config.yaml
n_layer: 14
n_kv_head: 3
norm_eps: 1e-06
qk_norm: false
attn_scale: 0.177
init_std_qkv: 0.0548
init_std_up: 0.0548
lr_mult_up: 1.42
lr_head: 0.0061
warmup_steps: 319
doc_mask: true
z_loss: 1e-05
Each number is 500 + 40 x the weight over its row's rms, rounded and kept within 0 to 999. Layers, rows and columns count from 0. Numbers have three digits each. The size before them is the row's rms in percent of the matrix's.

# layer 2 MLP up, 384x96, rms 0.224, rows 211-283, columns 0-95
087:517518577528480460511495533504469523464435498497450535519437525501464489483536502416525440535429497474508506510516534561618448463554465504446471528463454473536508534526525463465413473500401530503557559591510517503517550503524425446539478539503490557463536523542469527470506534474503514476
121:493511544540495523519502518485503458487552485506485491424487495476452497522544514431518457478459603470469521445474493490493507533551619548468550497518508443494524472491466521620433535494491418570525419567513552467475501512497499498511529500538546502541509536480443500404565503458478505513
158:481550516583528478568496516478425478445438535453470491467462526513428462512485482491522508548485575514508539437402498549456528520526477571560569518483531448500438522499485479515494509496473481534529487493523546608562462528491499420504550518519487562461484425492503534498507531422532501471
105:496525534535502503518476494461481391537489471503484523502536513507494407560485353543543503594507534498504459486445494539538558531481513527515531501414491477532432499501511466510471554515501525557477472611472484572483544514450462502432546548506523452479519526509509457509524514458524474477
107:482486498525441513486418504531490430463545466530499466530540431573487482518502481513558465513480486593439536469408524476507450455498481491574553491598527494533487454598558497560486491439496550504476460503523495582497486530445459512514464529569520540475514470520530478514546493498507428487
103:480552531483543490501501515405525509475533460439496500474558485516499486529451471523488527470463571502510577439548502526553570570469485562455487402524517445476502486471481511517421502505469477474493428510545571484481525495487493560368471514529474528491562493535551457481510573456505485490
095:539523510454497477488560486458529555575441480463509538520518493477502485526405503540551527494526469463490453522546569459478547561476479537480499502443503550584501507523534407512460535514496520431550557458437507486497468487479460498457440548508564488425549445489518423506489565527512484572
113:510512575513519418433451490504451488497491476542426503507504529512501439491503488524524519475511506481507473455521535449528519527565509508482463476524518424582434506566502494518482528492446510468509459525520539507494508544416442580370499540550567574467607496461511484521539470482513489490
101:547595575490413509491533456500486479383511484534435515493505384510536443533547486409472471488503511512460552412521570492568523437497562537488531481496485456508520455473519468471456466495489473500501548503524500485489532507443462500519505536534532496514530532582467442471486519525519492520
102:524441489494547428534509524509507534408438423461446507527459524494467498523493524445612512560533450500455499546507542464490558535530501547463528460528565489491475468525448469460502478471493490459473552484493518560551429576492494556475532531517494489478487468446447538426497448552565466525
066:520480484538501515515490501499576469509460435478470372525463573447514534444503483429482533493576512525487490501523530551506491485526502546473471493544545491441480403481484494515476551589482452447506532528530508512479503491447478505490526584533485488504464398487485547478473562505542428423
099:514524565570525470535484508458452505484529485548467499423498452544449501571450456493512423495538518481412500562410493496524496482455509546506514471476518496520496521514488503507502501414469553529501524540489584564532559569479487461487534511581564527518510537561471454490540439510564442456
070:477482562546516552500436545522523478508518454460407424457486510483484447479562501513489520515524533581488463507453520538419492451509539551503511491511515447487460428479458516445484616558471468483493478537515511464515490456437431506461577574553517476499445488488514535479504574553492479497
097:522543457543528539496447462448461375468529509517480492508453535503496486553527466457479441482552605464478541537480494516528546528495598538471496430538468471489515454514499500482515515508513528560548470530542498544482480479507481422500591500483530488460628474551478537461505477474498489456
135:569485480494445444566438535538509520536476467545435510508465523476515483546543376449610450485550474488439482499512521567551482529538512527502444495561605494489505549509469503467502469514507468522485521553530581472491500504493466504495495516505483501479600527553469471422516514517524484509
113:505609482504446478533526470486434503432424484478476529521497533499470492474458462473497432537483533556534513467482507519545516488480484541596562530473577407478493517472458496549487486506424534528479498527550456565496525545494520431476533508556455520539558538511456450490511583433518501462
088:477531509491489525569481517529524475523384475517392445548475538419533496478514462450478524496584510471470494443472550484486473499568506536494508540472555505476453377543473455520519519554490495447516588568480512521453507520448466523487526571489500475501492430507484506507502514516537458547
093:548503531521452519571534468442483444593441462549516527480476514431493452568508524488597439482477472506415546506444551475530479487481462535557521508441517559536457525584526419493510480412483557515533529515461450525523553548500509451498495514525488495531503448519450497502542470483506480500
112:478568537579557488563436574451465459520531519477426511442486501530409537504445475504506473524567529484496532559500502560451492484483500569490517517537523420492451508488408464536511507497467449510486424520459558541482494569469514514464537512509541568520495525426490500464532526471561477493
089:508529542489452499584455560506426496468519495565496490438515516537492426563518502510494489448523494475460533521463534538490447400485521510532500535497519467549428510505501479484534462491510520529439485561503502537497513460466352527529634503457493552533508489482541460540483482547492527487
098:551544517537524486455493546538496449573534480538505499457508522409508444510452417495518475478515551557506456475461477536592481488505525428499474440475583463468535451524446489517438555504533453587480486609530520461484518572495454503479531491512478531528500538542466472510518459446468513473
104:528548501524463462465431495481541454550461502544444482494439521479523453455481465493521468530520531542516509510494522453531517469565540603507501494515538415498503439542487489477444520477441495424599507517515557522525502538439499478426502556552505547524521479480492472519550581479604441504
105:525514606506477428482492552531508516471479548511480545517421437460427477531458493558489423539530514530559438548550536534555563517527538513477539541501481542504511545487447398522501530543495469532526506480467468476495415496497421445507480526511532479461507485425527444509506510579502499500
099:515471475511510499514424452529560480516533490530475432504460507473493521523520492469440490537571573466464544511566509418478496520563557480500497429549531497492511498540480507485489560470507507437482418505507519497565373545521556503507560481500548505553537520549433486498517421517518483408
105:476498476536527430514505527492541554535479537478489503524456458479491514490517483425534524493485493476465436530522531542569512492493532576461510534458510508497487523517476430590541543450439462474496421497441520529485514545478528471414459513491493518487501509407521516422632553484573454535
118:508517504536492482521407535511451485409456432515455485461484452476470435516485481496488500513497531502520478531466541547486479532556573605512511522525523460515458419511502482553438483497421511485565483530540554535525464514447486470483518531555535569532581474532521462502590558462456488465
088:501566500558523478498464458443505505490515512535449558470497477495450500524456458525537469511474476524506529490454510448537511426509467537531464477534535495528513429547529483445491490423489527514537548521462643508558506539445490491516511543537519486534503522508486467500465480510663413483
095:474552516520547466478478525515481488519512441498466493499499462515464452526431466532576473505523505604575481462389513502507557486507499454544484506539559513512488389489465489503451493493544453567431576509473513523486522541390456513517525540561508455480494543506508468491553509450525442491
087:559519521535528514551497430479552477561474493564491490475487432492474487502504490512537520453476529495509587591483566477480516411465515517528500506498559534537471484502564419401519496471418521442468463498420511450537491488481552537458475502488547380510500476547511476504513530537519496474
104:508531511523456500483344493534488422523492537518500474463486491543463480514441440510519467488545525522511506419450554481467497512530567512608565483536582376515455444517513461547475530468500524480516518492459482514541460512463483496481521532515527474535518469476493457493549542483560473484
089:496478563519420441565505501464485441564490431543444466531476542443501484478540510442528508548487465493408567467519570512553464480538481558511468482500559491502434427534502466477429558533456486485510534540456517535473502570489435515462511573513510534476500466484516516517501542586511465468
110:510622456535490488490490471440477457481503500481501465504454423561450530463495458518538430494488521523484617467422507556506537499515527534516546554556508461482506482534459466554517501487434580473437485482552519618514517494486547503426517505514504481462544467491492525498486550491534451488
080:524523540525486518516464497473497534530491466548491544444535452523454522560486467476514425525479515506480461438480518475545510507526470604578520490443537471535467454587489485486464495382466479473503523570488555540537508551443466456509480574552504516514554527519479432515493492524576410501
105:572571494486455479499509472426534543446524485544462547528465436605499494497490505529525473495491495458568563485572591479479543442464537447519478488568480486480539462464544432455517533506452486468482506459537528500521435476474518561444519527492545522431545451474529516477475568562516487488
093:480483541538548443489477478485512529542479435518470489490457479511462434466503424490584492469527520551469515456432575531464569474506447488484570460485534531534432519496490458576466486499436487465573480486390591527542505538460502478478530519504568482475502491547469507536549543504558468487
098:480579500530465458496478499457440453521488494506447472491509487437509403465470481498611509478494529507474548445529564512530468446522492475495467473504555478592475475516495494488483572482469522531465467526484556539492556568457450515458576529537482586559535500545515479539519509438521466416
100:497531481489511455503474491510531476497458486530476542544466542492430490535442507523488521477619552468504496439573574419442513571551501457524481463517514502509425472515454499527532583472483542449542513474489536476563408500497504532494509492472558572531544440457457459471494509562559479529
093:534523517588515534554516565471526452469500468475466490457548438467450394556496442515545484507462553527442525507482526505478496505460501563502545501441505482545384496572429470469504470443477518523574497579499500523539472530438462519431529549489483537504496499503545458476525549487520461487
113:496538478551524485540449518495399515450523480514491485429482498560447445538413500482511479499477579544492456512478493520459480471500541567530574554451542418521473415486505499542487550478480497523486480494482536543496509540416498519522520527556560474528532474510537445470543579406473466495
104:471498580528465514482438539478485474476565477523500506527540518517520434524498462444610519591456495549534520477421509507554527525499516585516555432520499423533451475488512449489474463497483435514572511528411501554510497526459424478515511539502439468504526521541536511504553494439516467525
099:466511441535484531535479507559509542448524453440479485490516403494484498479474437496493468520480499517517491527443501533438490508440531530556618563477479498501457519493515454572555435505490496472527514491455558548542459485454508445547501517479506512547475566513557478499494615447540412506
089:549571491556521491528483480378498479513477498484494494441470517486439458509459456500459448455530522499493505506426547557553489455477534520507481441503511492541455451475537467443475518458423550479423513529482631511525545499493450533498536526514586494538542494541525497507561524477550466455
108:472590450501498484453473476492439430491502547518508493521477513520548476487491466496530513528549495490514584401481525571584540543550505597504562455517493424470490515502510478468422464508524477515532486471495525616543509503479517445457490529531484503430545454549463518537484471456518483562
094:572526488503458477519509464447499476470488480566452556524493497448523466524469475554495465501469524459458539459515540496516476588488475576521494514427481532470508532611483466458496450400579517518533473496537511512557533557482470371493486538506507524496526531559487440526482503537571476500
097:552546519522479495511500477478519457490457488517474506487534490489431458542440513513505432507533533516463511521474524463475503487466543592542526461522517483506441483552501497506455568442393521526509517528523513526537466533442506421474472543576586532528513528599522473455574577484548429459
080:501547504489445448500457476491493402553460484559539520505450495490477477548524504458542492506545503467544551521498638525556475572491465506526476460481505484598423532479504371536498474485478514454561470456448452469508514486527519490532461507463519473476528482565527501527539535522554505510
114:463576467489542510509498487518491443549457560490455492516520515465523501466477488471539527439506490503488474425470519477480491486483491498487554539511556433518485540557467433558497564465508527510467505493466490569482527508462517519348500526532492520587548437457507479503514576389567466514
102:541513497526485453488461504514466525415541482495485514502498394512547439559487448455531480489485494589492506467540606543544529495528534509442583472592504521496514503506485427515473460488491509506474511488493505611531446550460473518514529548509490502505568501567495451495562441525567473487
084:503562511533484526482467490478513489494506476546465547478521489453496506541471451513531443531443529515469459480448516474536493504521473602561527517455489457524487407612517474487495515377494470465541501564516550507552481537451484486480480558557497502510583535476476458476497516491588406474
102:541513488510410542558504537483471463454555496435535480521561434521501487540503412478461507465454488445460559490540495576541458505460499490467511533516477502520481507516519451595487452497483534534450411592528493528515486480467445503482508504493511597533557488542542486523541574421497502514
111:494523562495529516486443537550473465557474481540410519465542502542510420496466496498624480572508470503488463509445537507505527498487515485519505473478513458547447466476427454574455538513501457524540556504435516507513514503384433437468508549567538526462515520467471509423509527500498470495
117:452508503525502503467421514522517431503550457488483489440546478503498421554486475457535510517445512528513487460510501442532472535507534524486580458514533436526490505508522483563444525477515434553496470570509511508540450554448437535491508528657538557499484521452472477513560508438457460464
075:497525545526497492560506542452449400474540495470516506513514465481450422597408545563549523455482516518472522559505539526523462537453501521484483459530500516565494540506500484455449565500515517559456434499471494497461521483453449546438542491520516544552535416457569457488516509528447517444
097:514554520567448501493440482464470444450519476493427474503522524527502445499496464483508473496466589558458541527487480471528497488490547592500551517501504409511498487509456496417458454501450520475600488556530567518529486529436490475457556543529506552518537521473486495466546570429563447494
116:539492535550444486467453473487492467488552533539456488517520533526518458513494488472598498487439524517554475519558492436473453496558468488469454441546532461572457419487539508457523454471497488516582509509420591503494444527448491579472556514469495530535505493441583513523517487452572484500
084:500532504547473515474468515496503515500516532563455551472544464492508498562456475512554461494479486510489417444429501488556472473533476542540539495510529471505484434596511461519476495385504466542516541562466556511544494541420466485463470538575498511531530550497477453466504511518582382508
081:482458519554522517488478501472504514501489472557524550458546458510467516532466484463511433509474553520497470479439525455550462513529505565530521526479502447520471511559533463512459484371465521530523539592511543496525486543458454437522477585592487543552568577559490468492549509470530435497
084:542522506542565471554484556483460457457448455511453508453508482499439426568465491484512477436461540482465492554490533522494494453541501530511564508538583461514450498538481469413394495504456508523579496522481553498539488537433504439495516558517538517547533471466541481499471592535488468458
092:520552460507476467482479544479419481465557460529525481495486497502529468532515442543458439481519560537510486470505514536468514525559604504541576491540511494520495496483432492587500617496536428577444451538459477490478465469494427428534538517489506432479537498509506428514551465502472506489
097:520485516529485480544442542461489545495462447497446479497506495483458441492486466503520523492540514498489505505545547513505504505492536503518482454488525459575455500579401521525476514474470526461482485512560538574509424512468473524376574520518540642526596460460550470524480525509528479494
104:542466483464467462579454510555511538548460449536475539526527535463534536504566388446566467504531457500425464506546522511552514568499527504477460431569574506482497491477479494547468457509487485500474530503498501475529511489503493526470474528464488496515566622536463505395532489544531457494
088:537518602535502465514482548476477473494488434470454517476491445478467455504413398526558471466565515575485474461499543571470569464512529459560517451539539530506491543506454468456463541500482499509446549526466596533523523536428443519465555547512521468549518498478493485518532515463514474460
107:573532525533475481472499490473496537480500395522429498522508474450516442497453467491547474504409546487517423460519513437548500499555528487457460539512501487527510407602497472507467528479450545542518494569502535524512526528454455563468536533562578511543584499507516466524515556505496471454
086:486555526536503512528478506486509540499537469560448538458529474501444529574443452529519445503486483517435428471459518482558513489491505540559536491464528473505458431582472503512483497398494531481509522534467554513540459558438445464475490561552501495521529543508454443503514536498626422486
107:459598514489470509502507489469432479497533543477455465450540522475495495539422512519488469491621500542562498479511526425420501470527479597503585457504542464526538491473493523525496566498542484555472539496480509554490461494486516451488485522557533582497484475427503415526502488503539445457
112:584507518559516477492504509508550423455537438528487474435519537542433484588415506544529465484507537499481497544449534515485453516505502522519486404496482561527494446509511487564459454459540438531441447504518528457474504490428436509524474515498566524522488601538538479504561512545467472483
093:508520549522506515550488553470428500469490411415478484503541508507531469489425482509539511494508535565489452545481485489460505580511491520461502476514493547511483436489459490488440497506495477499490459525470542489481485481424447516496624557530499483522557611511484499525496600409479475436
088:537551463510480446494426485516516488497476506506481517520414508535494498459553449489547504599542492475492489449523520558457513544569479509533538445532482476534503493468472455445477506496494479480564517473456583590611436496498537462511556522484478506436478515429498548576511474485579461522
097:507515515564518483515485518480545486484467458490452504458546465466447486577468465491548498526457488499430461543497530486539444482482484579454495509535518471493485351565520507477461450454463510560510512605491571520511465496466474474495503537552535516557459545533525482498523532517599443458
081:476491538561491475505454495477512516543476474547485533419507458475444518569495472474510464473471521525519429513470511494576489502535454562567521513479519467536502438567540474487451467399436470505490541585515560507517510535446468509485477554576564518496540582541476471505526560492534413501
105:536460463471478445476427492429508456483452479491485504545478542520510507449536450531570522529465579549527482550497512502498568601506500528492529482524523530514518460517447440481519458481381524470444538470510522529601467504501507513435543507470484487456527560430560530476569524515553490502
079:493521496477485487483484491512516471559418481482471532504432511456510493527504504474506497462593516465581523485539616451498554567532475523509440394505488555517517507506494436498459539509456517485563526466504478457484474490523502510529524517455609556510604458526461486445500474577524483473
107:529456502466547430567504524441556567487482467478483540486457541511458498481526480509516549537505518497487479488472502470454558581508493564460543430451518536498482452505444499493509523502490448522510579500455522464598411525504474428484478518502512437462476545438437528402540525569527478524
# layer 2 MLP down (transposed), 384x96, rms 0.141, rows 211-282, columns 0-95
078:506482548506477462512482440479529549547442489517566480397571487499581519494488570512520511453532443521485503524543538526528429502516478410499477532562528549476500467496534546499537469467524487497510490524431463477520556462590464518452526443509501501564449526463468475564466470433507590491
114:474536469497506484529496495463606521528516518487455511507495470514510494442477486512484482499485551528539451514515399567415512566445467465545501514503459551434529518546515428401581581497536536541483544489418529517471501523492474523484492454573436494473512532535555463528450487474483556489
144:482590470493491441530516502492543505545521455474496491456464602457451498501405535573536569476488497503546528487414530483442465510493530568513513484499495474520456493552539552525507532484448427535410511488452556532452492526511458486433512538505534531444535439491466522549474472494506439548
134:612557484557597477481479480494474521520514505520456535423484455496463543488495605494522473481559515458496454525470478464490521507545543560482483376497515506517510483492512512477501528433471529479440604468403546461528503504545538484510467515490501518530556514519485440500542509496519435494
088:451546542509435569501445489488479545513513509555460525496524548521497518460541505459491564455567481505485478513519571505522521470601452466485568493487502422476473529524514446523503526509465479480470436430524537547490485569530484420482373573486520458510519478485511498485503488588445530474
096:511510536523501477481498538523506497480515446467501481534505444501515478522515542480534467436544546495453489570519531443506529533562515476503556368534491588518417507429505554538508536451531531402469464521460427514489500478515451505513529496573508511501483563556423502435478552453527470541
095:449446447476443514556483526479491458510475520574558523548563530484527494483552492485446417507478579537515502493519481495497489473468552485498462474582466457433473507480424547531506554546498447517467448463528467472530459475581561532568567474530528454497431436525460505522502469540465511558
129:472503468546540469512497578462501447494532551527495477513486474536539493494495433468549451463492573577560498465547496460453583486483561469462591534477545524565526465462467550487480564513465511544462532466451552468444501510505527464494510489526462382552514532501490533441532421482505472490
107:523490486538577589536554577448445545485464554437417508471513490534516526450464553507471542532476539467459448495525455496508563451479496515471467518450493473505476502502511602434474503475463556585489528567538463496492435458453519466490488481516445485581496527521552506478464500505472469552
093:465498463479414537434509466543410457477485543491522528497443541445471469525466433540510522403539567533473496470528544552484550490501499448497477573499538489522496523486477502551589457521590510518526539468545514479463443543479534447525508505557508530478523451530583506483479431513549461510
114:500529482512519495512450513501499501483450474519387503504503496485446440467552482511495469466496518486492508517484507444530544486543517508546531510502498444459566398524510529438488476571396490517489541519506563492479523486509511449489512612587505508511543598459489493506572520467539389510
107:495491507591481506487422500533466518512591446551495523484490464505459495480481450466551497551529479493475448497449479487461490462509534553546514513503532529590542514517490413508467455369528519471512577496524482509556484589497513519552422451504486540494584511502478486450485456521484487559
071:452505524492533510515473526505500548470438473516446496542483506434456490464538476523508505502495530490549525501563516524489511414548489526554499505524558439513534410541516508486484506482483444506469510530490536499393492526424551464511559593553530494522524531470506571481590458504483368535
098:526532499516501509522457575448492518515525534516488469489546528419527593470496509477429558453458523529545528479486462497440545432397475568524457529530505502523507454499519504530477521473587492535501510515507500562495545443499410607464465524529511463389487480525472526506551508530489486509
111:590504442451461486481461465569557466497511567551500560453529545515534467596514482523509510512553438422467476514481429563527443524529477523449491508509532542512537483482453569531483391511491504543433488488488496435494494504597498504552455515408465485502490503509482480487494509476491514528
105:455562428487446466525555514512479510508414485539449480475513492511489506480473439475490571499521551542520490506579523519465546454494434475537430553512431547492567477520555466546513486478512473564602491435507496542488482521482517515543513557503458526512473438519458465387468530559480513518
072:466554505555508508446436481499532463489480484569457530482553465519547474446519495531431507493447480538463516468483485496541574466563467543498481547478503509493482383520495550479472548472434498509461546490490532529470574515509485461440572569565525425481512489469540429502568528502549439541
074:453507472491583571466459532569487481520484499505484476422525480565490506488520540511539486499469432485493558505513415433482492521498461491537510454468421426516510453542494529521516415483493527536531473528525550528534564463566470463497443512565588462442515554548489478530451552455528545522
114:535569521429474507445435520425486526520521526459450505556454504467506520502450497554446556529429520451480429534535500468464510501420542526495518498483523471582446471530493488430460488500489498533453578507501517468531540576471542556452535500512525425587514580516493500502517557487514462478
098:550461407546549549498510496467560486526453531441544463537493484497468569432458500459517529565444526524519458503501419486475499552503476502467524519504511546419548511465485599528455515495510457455528523435536536473554504514470601485426507540511533457540509530472500567491499466472503427500
103:508474526490483405447521538481486543456596492505539488494502538519481580499517582508519488526486446495494551554507517478487420522487489544534467524527469542496491515477518442483542431475443492447540494503545470483493569475409551538538513514503540483444537496362457538470466539480504519428
091:489481538449527521469507570520461476579476534524459480482497502487384527472505548505515435488492513497517492488554529562532446425491548413504510526491497484517463450464431434439518591516480470499495514484524526458505567490439482467485516612561503529510554429450511527515517546511514471448
098:490470437542533537512553500495441453513490477523376527484567466525566527468534443460486543479474574510517503478587453501468509505458496519508435477513556501504507481557556544530510551481590513451500492424474452511453526471518485559542539450520420477510514564507462512420537478500467477494
084:475560464453514507530494482495592534462540511486465526534557514545500487482451572484540468483517490458506509537466508536543459524456488486558508533451461550502535455569579507506528557494496482472475527483498526523392502486552489499585487524395448486463496492465490524522551425451391448490
108:442484535504453508497466503474512521468478476520493492539526487482550470541536578469503425431568461523567564581508498538537507489512500510485480555516410504558498492458470511506504493508622534476451456546493486497542495503538489451502465492445450523585476444535410496479481521593450488457
102:453553539455503504495498579442467465542441553476475448463521557491516544459528529502511443523547502478562505494507539509543537471513487488456579500506508449536465507481503406535476561558420519463501442518433524482530555556429479473491520584552441463555478406531511508514501495514462469482
097:465522556452542541446485509531487538485538482523491599510506487505438521498432576510533473440503502502474484445498511473501473489531504492504502511435498555562497538466472496561500466392525459513475570531517573527548490480463562472483445527553515501527591550477446428463448484519528403523
110:539575418549513498482490524458488442465505541459451462475457521453494560458498510458444430457507508459488468505501410445547516454592549534469540522492484532487529496501470544516538501466464510475469511513480613530576489440457474466506523554524535482554556586527496549489512481498516485569
091:546452399508582545485520485508453563471526442490523456500457461529528556518519454484515467505494429487511520539559451524480481514534542480470480501539493459486549465421472440502500519489472518516541472498525540603533502503537486522444527527410463600395496517554500509535478465552470473510
129:551524505440537481516503445526533510548417425529429442458519438482442509416525516489498527508560459497487557521536564497472497486602389563498520486508562503490496470474482519472524472563476471530488438431521441487497536490471525568518481555504495521495592505508529503501521542482486545470
083:533468531455511503451409529497508526502503536525437513566474552479437485485512520468551523497494517518470552609544458529446471547499450548479474419494489509516506484414504505466511516482416545471448527494517576551477526485496491555503568535570546512439422469502454461529546503538474450545
095:504403514406527571528447521494445558489456470510500515462544498475475503527505516502478482542463492510512377479467526524547486471531533489532486544455493547466502530407577496480517458468543547560570475562507509499417483478565521529560443549465547508530501434506545512475518450513468493517
123:458505501504466599503474515535500486518522533496502595466508447528476543534495514482492472539506491484492523476525516493491478516491522519534549532492459479475505520547476491476573483379510421515515507509499539504582505482447528507536401610538470496494540556550472472449426435457538410555
105:502468473485559489543459430512495547538415514516509476427419501435611510428565541524467453478512523402543475474520493574501529478484477529483491576505479476504504500492517462471556417543475529579558462504475543510481449521500496526520490511537528527438458508491526547554487471484455512539
123:465559578434456482478479507409496548511507481418465486508530531500412499500478494511465545448444603530500454603497488426554480509512503525523467555565509450545463498543520552459496543470511464513486533557499561467413499530449492455544526522516489493507568512525544489511510493465519467489
098:531566518522508484471511467481514526470472499526464525382445491491498447486592393483525465511537507543461480405442542496549494454537522475578427470526566482586474449491584462546547482494465506493519532508500507515543491582468502461491520521559509485503547531455488446510480492503528464497
087:611484538517510532495524423421495467543511486487516519559529531514492469472490553448519567489500461451481497551447537425493490526497473505541489454460532510516541565507511529427475448503436492510514508437531481425490422548489598540516490564531550529519500496489413548436503526469476507458
082:466571560490517471540450509432458475472528440482546524498426541519510509535460439543468486496462510486438460495496539507463459541504450532524478470492461451543445558513568477496403486570470486503500591537497508423512504529541506490552476531423485469519469504537516488507566595535503424499
085:477547490478448461477532560536478437507466550506505481490493544474518571553583563471488497571508483467506442540557496563584486490481492435497511464479452504549456570481523427492528536484500531458521485563438529463523525491444480501524520618513436444533513477481467526508450437495476448464
107:520509494491489517397530497525473465508545415478483425552467520459490478487439515541512439448540521480499476490558506538482511571527598496573501511441538551544461450513508478453533512527454482464519479536584491484492497455488431487523524539550571506402534412513489476447518499548477476493
099:507402530562463529561570450531430541516524486470558483379506445482548463528491487491524519530550525499526532530511532416471455499525522469420571475505501429483478525500452500453502518548495581435508466561517503548567411450519458493504479538511476527479498516485499499504535544476496500491
091:488565465497493475468497544498572486486519444498454522523513523441463452421440488527555504567538448517498441473396498459498478478494522542521532460490540510581455476503488519549431452516509474477527588512536503520518465509447544484449459494535555509557605520521501494460502565461492413497
097:442502511529525534548489490500445463479520464496464516523417543505550517493558411538507585553424467422502479475489530376540493512446474464494531435504522535529492530529426501456486511502522521496486475550517462451581469489518488508478532551449492531525523517471542518546585534545454481565
084:501523435505483454485519428465494470562518483490543464523516469445467481506490433573456501568409487508496527486545522430517524513448443503561505521466509539495500478564479483511512572476480467445589523519453495506535449540414443534467510593479502504538490531540542553499532479545508420564
097:440536503448458510520496587559474486535478479517493477449559508537510506558511558472497477555551573434493466543439490516517467489520507503509559485515472423471378499530487413557506468482480499477615487494506538487553479501427417478516482516525457516554536535492526522542500459484504447518
101:527477476477547561489511429518512600510611515492450486529547489511547544466557432539513482524444487457487426476478403468509572495533524498454456453501481481443510501455531609499550458518512466470489537552505488496483538439453503527423538542506519501475438554511514486527484516466481500526
106:612505547446507544593516473514517468527473572477478493531506544548479464507489472492524576494514449525520510541556529568501483482497456438466504524489479459502475556509523522487431494509517456491579533498432446486484472459498456484398445553539385517458508471471565505537493452513485518518
131:536421477507541529497509548470517550569489517459549431467511550524468497491425470498473508463508527487476502479399507503526468476569567509509462570504578535497464504503419470501472541508443503429443428540515527537527469541449543535509565473509438499582511512466484541541528500440549452506
108:476523489467508574486493536555514533504488523508508601483484483525437490561478529511500467577477483468445497521502507487504485496506498520518540501476459429504482505505478479502561478375468434505547459520473556513597514509458538468549438599538480425508542545549490457471444461485500449581
093:425477509504469444476475573532502534568450488534519457564473440507536546479501578417486542583514481535520616452504498440459558478549435474486524537503534519496471575461481533499489486499576527453509531507514448498477437470462514481532497486540415499554512544529473507465489476545490484475
138:554567473537526506460500458496477524521488485453515451518488547422493543523461537468481480388446547439504482530482465402499527567520449448483509501514512471473565509506555567456551500443531488581464540521534592488539491505457512466469564522531473482488464577504474474527471573526526478488
131:545574494513486446528498426479572538465511450518458455474461474552459490449571545523510559460542524492515533488617526488477558463559432454451520501373449512540493549468511540484532526513459503451499450433473434492525506510475499562476520544496477513467543522519537478487506502510451504526
074:515441538518479492499452451506526547523516501575517500493503554517478505508528529465472544490488526551514553486632556488471487412476509473548466629452468524451463512460497509475528574489517476482553502394508439472491517484514482415525470446505450504476462562466526500519509473448475537532
098:431531576530478459492503521530488502511485521502431528513516534557481472506487522532508536484386560469434497532522490503561456431497549463521512438480534499610475450464513449417509510519509594417467507506543435470511527527485482514473547536524457556474529476479506486453553527500483453435
124:488493528490563473516454583564489452505531555492453479505528517534462498495408514464496515530440472541494485540590494488499485495530543417440528490573556492545462523481460522444463495473516449471537566501484549482534414528482549575457549531469469510527545448450557484558472522462454499449
100:508525526480437563482453475551522493524509525491487562450479503525462504552537512491462488534478532500457508505507543503540445511521453540527544516476451437446463503557459523477563484379484488486538485526504561524600487484451512489567400588527495466495509579566474460481463463461526471555
089:494515470489459599499498475523500543553489506490523547491533493533505485548451545456495466558510455512484498489448491470521477524489459578529541518493452482468450547542455498488532498395535458478534509514482493532577480518417526560515412624473525498541545474507516511450444440472526412534
077:498538450475491529485467554400540552499486505483485478494514549471501488477517432472518477587494530399451482570476498473499531512530497503558565568409489459495499461523460522530461510540504535468477556518510493453488469483506511483458491564584432484535621467491539474506492550527482424523
081:456494480518458502442530546473518511548501592428501528516533486454530575503502489456538452469486445502504426578495527581531469549505486450521443568525518469487503522517434573505541484482465475528488548505538535536522550575480495429452485540471556495449495483484412541521437481490536537433
112:438518497487565550476512529413485448443572445510478481530463509531505452529499459467537499507560578555492499419532469480457553442506484500449555422457548509555490476506541522506452514526470565461507500505501540518469484535477492550513510512469535400564512509564537530425568491507482438481
107:569498432483495490493472458587517461471485551547484549477553524505518466589518475559504497503542420420515479472492443533498431496527443564447491521514541545521588488504483578542481451512503503526439448497464515467489445517574509507517456500396455512506509531521499448468470522481542479550
104:537570497537482487450447496456554555491491579460446512576461524465485502468540532474474489527492537415473499514447441435521416462545506530512489568487509529546501471536502545503480435518501491465461531459511531501512453526486523468510514513521522475591634526511483496447519421526468431517
127:484512510536570510479420549452534486493525499563561443446473469514453505495536406454551476523487522543494402489429492525445528413511561509512501534448572466532524463431490511531500465523437492451508527484483623488510534508504520537516546548550473478549471503480464535486528488466475472522
111:497519556463455546491462526532505499504544496566467568475503492507489506568494504456488461518472560478490496485531474457489460526500496518528561506517461473442455533573498492495540460400498454501525500539469547488571507491479558491552411605538485486509552567559455449434462440452517423555
102:506541536511481491478522508484523484481598555513487478467483456526525548509537499447459467553558510467479421489598441539496465502516447475501657476505484512557574541482527552498492518492485502509493586477553484451522529445494495443415507480542516475481464435475480482509489483539506426501
112:502534533533509452555463467435544472512547492532463450451475587563539478571453586474507513502543420497489523541478539493482419542532605406540565489487536527483486484516509517545476433493490473486474525484447479475468444463482482486512486548470511496485474567497503531421554480447494478539
079:506561499434506472504479543528521547527489475396476463496553538498527502537471503522519562448503508521522501586498507504445489528447464494538513533457566503540452478471469489486446456513464382493478529520506515558441501486427502509482477601562484505517521618475482501495457498451453489575
079:446519602539547585563533535492448467462507470469530494540590551472477454487532501468482525521471515452473518470461513534556475445434510459521518550410552480527518483531484562511493470502501471466444519425500494457476565541474531505513456600520487508542474559478488508421464476481458525525
087:508527532460522523504482556492538428537512481519489532481512488492478500514475507466498448507512496500472501535556532438498489505514475537549517525510504488509428487508436425542507497471442446453523505560466510513556485548393532534521489653555441520542584554511485467436551469491498401528
100:479560486487449568505489498525514480529501511454509588469510480537499540540471478501458457585488479493500479482505501476508509516486479518537531505480449485447465517563445479488545484434495456452547520516492544538583485495429556547525432611521472478518555534542475498435458438488528391584
106:474558542461548526552496498495484421501493539537570545488425513562444450513544498464480520470492542476557465461517524487500478431500415514533499568419474508482540511474522519512556554521446492563439439449518501435498534528522530539494443485571506539470408523491514488520458472588515508517
090:513511497481543560537485492413487504531515488448503545550546533478451455467462498515502505527507485473507436457438468501505529506495505457518493486492538429555474504542483612550487481515473498493500534404526535456580450503443623593503476528555526471570476491532463536472510509496496427545